config.yaml
n_layer: 18
d_model: 256
n_head: 4
parallel_block: false
init_std_o: 0.0
Each number is 50 + 15 x the weight over its row's rms, rounded and kept within 0 to 99. Layers, rows and columns count from 0. The size before them is the row's rms in percent of the matrix's.

# up: layer 8 MLP up, 704x256, rms 0.23, rows 22-38, columns 128-191
# down: layer 8 MLP down (transposed), 704x256, rms 0.155, rows 22-37, columns 128-191
# gate: layer 8 MLP gate, 704x256, rms 0.232, rows 23-38, columns 128-191
up22 095:77 67 34 33 52 77 33 41 39 31 41 61 29 17 41 68 28 81 51 52 66 38 51 38 58 44 46 39 42 46 22 46 79 46 23 49 55 58 66 24 62 69 63 62 47 51 42 61 50 43 40 58 57 52 47 55 47 55 60 45 26 54 75 60
down22 097:63 48 60 47 61 44 27 35 42 62 70 47 60 65 67 62 39 46 66 35 71 43 29 31 66 52 44 66 60 45 42 40 51 23 63 56 60 11 62 60 34 53 48 58 49 55 43 44 55 46 43 38 53 46 38 50 70 46 45 77 62 28 36 67
gate23 099:42 63 32 58 59 53 60 23 59 53 51 24 52 65 57 79 55 26 62 63 23 37 65 53 71 35 49 39 60 59 61 37 45 29 40 70 37 37 43 76 54 55 34 51 45 55 73 72 37 19 64 39 49 45 39 42 52 42 46 26 53 57 25 42
up23 099:72 45 64 37 23 28 69 36 31 41 58 64 47 40 47 46 46 39 32 53 55 81 51 47 50 72 46 43 37 68 50 39 37 54 39 13 44 37 31 67 53 32 45 75 53 43 30 45 56 48 39 57 44 54 21 61 27 50 43 52 57 65 69 81
down23 098:44 85 53 80 53 78 59 44 67 52 52 37 11 32 51 40 67 74 51 69 60 70 45 75 28 23 45 51 36 53 58 49 65 26 58 69 20 41 49 40 66 64 34 28 29 66 38 60 32 59 60 44 95 40 40 65 48 52 45 35 71 47 44 47
gate24 104:31 56 41 22 74 54 48 57 57 31 65 37 62 49 24 55 91 52 25 55 65 27 85 43 45 53 63 33 61 62 47 34 81 50 63 48 38 50 44 57 42 49 43 49 49 46 40 52 37 80 38 10 69 49 65 57 36 45 67 72 39 29 52 47
up24 103:27 57 68 59 55 30 45 31 63 69 63 35 57 35 24 55 82 56 27 39 55 32 66 26 67 37 60 59 46 64 33 48 93 62 44 65 40 34 46 33 51 22 48 49 61 40 54 63 31 46 50 34 62 53 67 30 58 84 63 21 40 56 53 66
down24 102:55 34 70 58 40 31 60 57 50 49 54 55 58 36 46 44 47 40 48 49 45 66 18 58 37 58 52 50 35 42 42 24 72 55 17 70 37 43 42 47 43 57 46 99 54 61 52 59 24 51 43 31 56 41 65 41 46 33 48 54 25 29 58 45
gate25 101:58 44 27 31 28 31 37 58 55 35 56 70 47 59 49 62 50 28 78 53 40 47 32 53 45 45 37 73 38 28 65 59 58 51 37 60 60 77 28 78 48 62 52 34 33 35 57 36 34 49 35 56 19 56 61 45 58 62 58 45 49 46 56 76
up25 107:61 41 53 65 73 62 54 14 57 56 31 57 54 47 61 49 70 60 39 65 61 52 59 49 41 54 78 67 78 63 56 67 69 82 60 47 42 49 75 39 31 53 46 31 73 54 33 44 76 64 45 33 78 34 17 58 27 58 47 43 54 50 36 46
down25 098:57 42 45 54 40 54 71 30 45 59 62 36 64 40 46 50 70 74 66 41 48 79 26 52 36 53 76 46 54 51 78 68 68 37 57 54 49 40 42 33 38 52 22 25 75 47 58 60 51 57 36 33 60 45 47 33 62 54 42 55 58 65 32 41
gate26 098:56 40 67 53 64 61 64 37 50 78 42 40 41 56 54 51 42 67 13 61 44 57 48 29 68 51 46 44 29 36 27 69 62 67 57 50 49 45 58 25 51 62 65 54 49 37 62 36 46 58 53 67 46 53 49 42 55 30 50 60 59 57 65 74
up26 101:37 63 57 65 49 32 43 46 22 49 41 56 45 39 53 89 76 67 59 30 55 63 54 45 41 68 58 42 37 27 39 60 58 36 83 68 60 42 58 79 57 46 40 37 58 37 34 43 76 38 46 84 74 30 69 29 56 47 52 68 40 50 53 38
down26 098:47 49 41 33 31 44 62 55 54 32 38 70 50 46 53 68 54 48 33 71 50 38 60 30 45 60 47 39 39 30 44 12 44 37 50 66 58 65 57 66 40 60 50 59 57 19 80 37 76 73 31 64 40 10 37 52 63 50 58 50 21 65 74 46
gate27 098:58 26 47 58 63 37 31 38 46 49 67 70 57 44 37 52 65 35 41 41 33 40 21 51 58 52 56 79 76 52 43 58 57 55 62 47 43 50 70 28 50 59 47 52 55 65 70 63 29 27 42 03 32 62 48 48 47 76 68 55 34 52 63 48
up27 100:45 36 37 41 57 32 68 27 39 45 60 65 58 55 49 65 46 44 58 34 47 46 49 70 58 47 64 52 62 44 79 69 71 30 55 48 62 50 23 47 48 43 53 44 44 40 62 78 40 53 49 62 46 83 27 69 68 85 44 70 53 48 66 53
down27 100:48 65 88 37 57 28 39 52 35 40 52 45 37 69 40 66 43 60 41 48 59 65 40 65 63 23 46 67 43 64 44 57 37 37 59 37 51 42 70 40 21 26 48 41 44 79 34 73 52 48 58 67 52 86 62 69 70 54 42 32 64 60 51 57
gate28 097:38 65 54 62 49 66 47 51 36 60 15 49 36 60 44 63 42 22 55 51 63 68 51 40 43 60 44 22 18 60 51 75 39 30 42 52 29 69 60 51 69 50 89 39 65 63 45 38 54 68 31 29 41 81 57 43 68 66 39 39 58 15 20 58
up28 102:58 53 38 35 47 45 67 70 58 44 43 38 61 40 24 73 26 26 49 51 19 28 40 56 54 39 57 60 57 49 68 34 55 56 51 44 59 65 41 62 37 39 56 37 35 51 35 63 48 29 78 60 33 43 65 22 55 76 78 39 57 38 64 51
down28 102:64 56 55 69 75 76 52 57 20 48 61 52 56 77 56 28 36 49 72 40 71 58 54 46 49 30 55 46 63 76 52 56 47 56 59 50 33 25 34 17 68 60 48 60 65 45 37 22 30 52 43 40 20 47 44 46 57 40 28 53 63 54 35 60
gate29 100:74 49 34 65 34 41 44 63 60 90 41 38 37 38 42 69 26 53 48 50 55 48 32 50 39 53 39 52 64 50 37 67 59 45 59 67 23 55 48 54 45 81 51 24 65 54 54 56 63 34 27 49 37 53 34 30 54 29 97 44 92 31 21 56
up29 096:60 41 45 44 43 51 68 53 62 79 14 48 33 22 28 81 36 48 31 26 48 40 41 43 61 61 46 69 66 40 36 63 61 45 55 64 15 48 54 53 23 72 39 61 71 42 51 45 74 37 34 27 46 57 51 50 52 33 54 46 63 28 32 44
down29 091:69 56 08 51 40 54 38 47 18 42 37 49 36 42 45 78 48 59 43 44 69 64 49 54 51 41 28 49 80 47 51 77 47 59 41 47 19 56 36 61 44 42 43 54 70 27 57 65 71 74 53 10 66 50 39 40 40 36 47 34 34 46 46 41
gate30 090:52 66 52 19 55 31 66 20 55 59 53 24 81 56 46 37 67 41 44 55 47 40 50 49 58 27 84 46 51 45 33 82 68 62 59 53 62 52 60 39 50 36 64 57 41 51 44 70 33 55 26 44 18 73 42 43 43 78 64 60 39 37 61 54
up30 085:43 44 36 46 73 40 46 38 50 69 56 14 48 52 69 40 55 64 62 62 56 43 26 61 67 45 72 46 36 29 33 69 62 56 74 57 37 48 59 45 45 37 65 47 62 38 61 61 33 29 20 49 46 52 47 46 40 80 63 54 44 37 95 38
down30 094:62 57 45 39 69 32 59 33 53 46 44 54 49 55 46 44 46 56 49 54 33 80 52 54 52 21 60 44 42 39 35 64 52 56 63 47 30 53 61 58 32 40 63 37 45 44 57 49 60 61 46 43 62 58 56 46 55 49 28 73 43 36 65 67
gate31 103:49 46 60 50 49 64 65 29 76 57 34 46 64 49 74 58 76 61 49 30 45 52 24 41 61 52 23 83 29 54 46 51 80 52 61 68 34 56 24 42 36 44 12 56 47 24 42 69 59 14 81 23 49 55 51 48 37 42 26 43 43 35 36 20
up31 100:70 41 62 48 63 56 48 42 59 30 47 35 32 42 42 46 32 49 53 75 46 65 49 55 39 44 51 33 21 56 38 62 42 54 60 45 42 79 39 57 59 09 36 37 53 48 70 34 44 33 46 31 64 50 68 40 65 52 38 51 66 62 82 75
down31 103:28 53 29 57 54 35 24 47 54 69 43 71 34 59 76 42 18 59 58 55 62 37 61 53 49 39 50 51 51 34 64 59 55 42 43 33 60 26 36 56 58 32 60 44 45 40 28 51 69 64 71 55 56 52 34 51 27 39 44 62 56 34 51 45
gate32 094:41 21 37 59 48 58 60 19 53 59 53 54 65 52 63 62 55 46 31 47 51 42 43 21 61 41 78 41 61 45 53 62 72 65 57 49 61 33 49 56 62 46 34 38 46 28 47 66 62 69 65 26 41 71 72 60 47 55 26 38 62 26 34 85
up32 105:41 52 61 57 57 36 34 52 48 55 71 63 69 36 33 44 49 76 46 60 55 60 66 50 64 68 37 91 49 46 41 57 34 23 51 60 21 45 60 45 55 79 21 74 48 28 52 38 41 24 27 70 46 50 50 35 66 28 76 57 59 58 56 35
down32 104:52 29 42 52 33 31 68 38 52 83 75 36 67 43 39 70 64 64 38 39 46 53 48 39 75 71 26 71 43 31 58 54 41 34 72 54 42 34 58 46 39 61 41 72 40 16 60 22 34 44 42 63 35 69 30 26 67 65 46 34 53 41 37 43
gate33 099:54 56 72 45 77 44 70 43 57 45 72 49 63 74 42 70 52 77 55 49 45 54 76 35 45 35 37 55 72 33 28 37 32 59 56 62 42 58 46 25 53 69 52 49 65 68 54 49 66 53 64 53 57 42 64 32 76 62 79 44 48 13 28 67
up33 103:89 66 57 55 53 35 40 61 52 32 28 71 49 50 30 68 65 61 70 44 52 39 48 53 54 53 54 41 44 43 71 65 47 44 49 66 34 64 51 60 47 59 54 33 38 45 72 50 57 52 60 49 51 77 36 49 46 37 24 48 41 43 72 47
down33 098:69 68 38 54 61 74 00 67 66 33 51 53 45 39 39 40 53 45 32 68 48 62 49 62 61 70 58 38 76 59 53 48 42 31 19 63 53 57 37 71 48 69 51 38 69 57 61 34 49 37 30 62 64 45 52 33 55 48 35 58 48 55 67 63
gate34 096:45 40 39 49 39 77 30 77 40 43 57 42 70 52 38 50 62 52 50 42 64 41 36 55 48 61 56 51 41 48 65 37 30 37 43 72 66 66 75 48 50 61 55 31 35 61 20 74 89 26 53 43 56 62 60 23 66 64 50 48 62 18 40 64
up34 097:44 58 43 14 37 33 63 16 73 66 46 57 84 39 88 53 34 54 50 46 48 52 53 54 68 33 68 55 59 62 37 59 30 67 32 43 44 59 41 58 52 50 75 78 93 33 63 54 37 88 46 42 33 48 51 59 51 48 37 29 63 58 48 29
down34 095:50 40 64 41 39 13 47 35 76 76 75 50 32 24 67 37 49 55 41 55 35 30 41 63 75 69 59 73 64 28 60 55 63 34 51 25 52 58 37 41 37 25 55 69 57 66 56 34 47 71 50 45 67 61 34 61 54 70 51 54 38 44 58 71
gate35 103:45 27 49 59 31 50 50 43 19 35 54 48 58 39 73 40 67 54 63 33 66 59 27 42 47 40 64 52 45 39 55 70 20 37 52 99 66 67 03 46 99 41 53 65 46 45 42 73 38 68 41 48 50 41 75 54 50 58 53 37 60 57 73 57
up35 103:40 70 21 58 57 68 56 63 51 43 51 35 47 77 77 49 79 72 62 45 51 43 39 41 69 47 66 56 73 48 66 46 54 30 17 48 54 64 48 35 35 53 34 17 14 41 59 57 55 71 67 47 53 54 67 54 82 65 77 61 31 23 39 43
down35 107:46 75 23 51 49 63 07 31 44 41 33 38 58 60 22 32 52 76 45 37 12 44 43 36 19 50 46 21 68 50 35 60 53 52 33 49 24 55 38 27 38 86 55 86 65 45 69 40 50 38 61 58 42 64 63 38 77 49 51 43 55 29 45 47
gate36 096:57 46 37 55 52 43 51 84 38 25 65 62 59 27 51 56 69 48 40 42 40 47 41 78 06 35 22 54 15 56 84 19 73 58 36 44 76 52 66 52 53 36 53 24 49 39 66 52 64 26 31 23 59 51 68 40 65 72 49 43 33 39 49 75
up36 098:63 51 53 42 44 42 71 33 37 40 43 27 35 48 59 39 37 42 67 45 49 56 57 41 42 67 64 44 48 07 53 46 11 56 47 50 59 63 53 58 45 84 62 33 63 54 74 57 68 47 46 30 34 40 36 38 48 60 52 69 56 27 34 12
down36 100:70 37 21 32 56 53 40 64 37 42 43 36 43 41 27 53 86 41 42 73 78 34 51 49 42 34 49 49 64 18 67 34 40 34 21 54 57 64 62 41 41 76 49 77 51 34 56 66 65 37 58 67 60 30 26 57 60 44 36 55 30 67 62 54
gate37 108:60 43 45 52 35 32 57 05 70 74 62 46 56 31 30 61 24 53 66 58 66 33 64 69 46 74 73 53 58 44 32 85 43 57 65 41 55 49 23 23 12 34 60 71 44 38 83 37 29 47 59 58 35 57 64 43 50 36 34 70 60 57 47 42
up37 099:37 46 41 24 89 54 47 40 44 66 66 55 22 39 32 48 35 74 79 75 56 37 65 59 52 41 49 44 65 82 48 43 57 38 41 00 46 12 40 43 87 54 27 54 48 73 65 47 48 64 35 45 39 36 67 66 44 55 52 41 78 33 19 38
down37 100:35 59 32 59 69 40 41 47 39 53 63 45 70 70 51 59 41 56 39 25 53 38 45 25 36 73 50 43 50 41 44 48 18 58 27 20 59 56 52 66 21 50 26 60 65 24 28 36 32 34 54 52 33 41 45 60 65 70 41 26 56 59 31 74
gate38 098:71 52 44 49 84 40 53 58 38 57 54 61 76 31 50 69 66 41 44 37 31 46 49 31 60 50 35 49 64 43 43 42 71 54 41 40 47 52 55 41 70 74 50 37 66 54 60 39 42 30 39 60 40 51 47 62 76 33 68 61 63 61 43 71
up38 096:28 48 51 51 49 85 54 34 46 29 43 78 57 47 18 41 66 72 39 62 62 60 44 48 43 35 65 65 49 62 34 45 44 49 41 41 66 53 64 19 39 28 58 39 53 37 32 30 59 62 30 52 36 74 45 40 45 35 73 43 38 63 70 82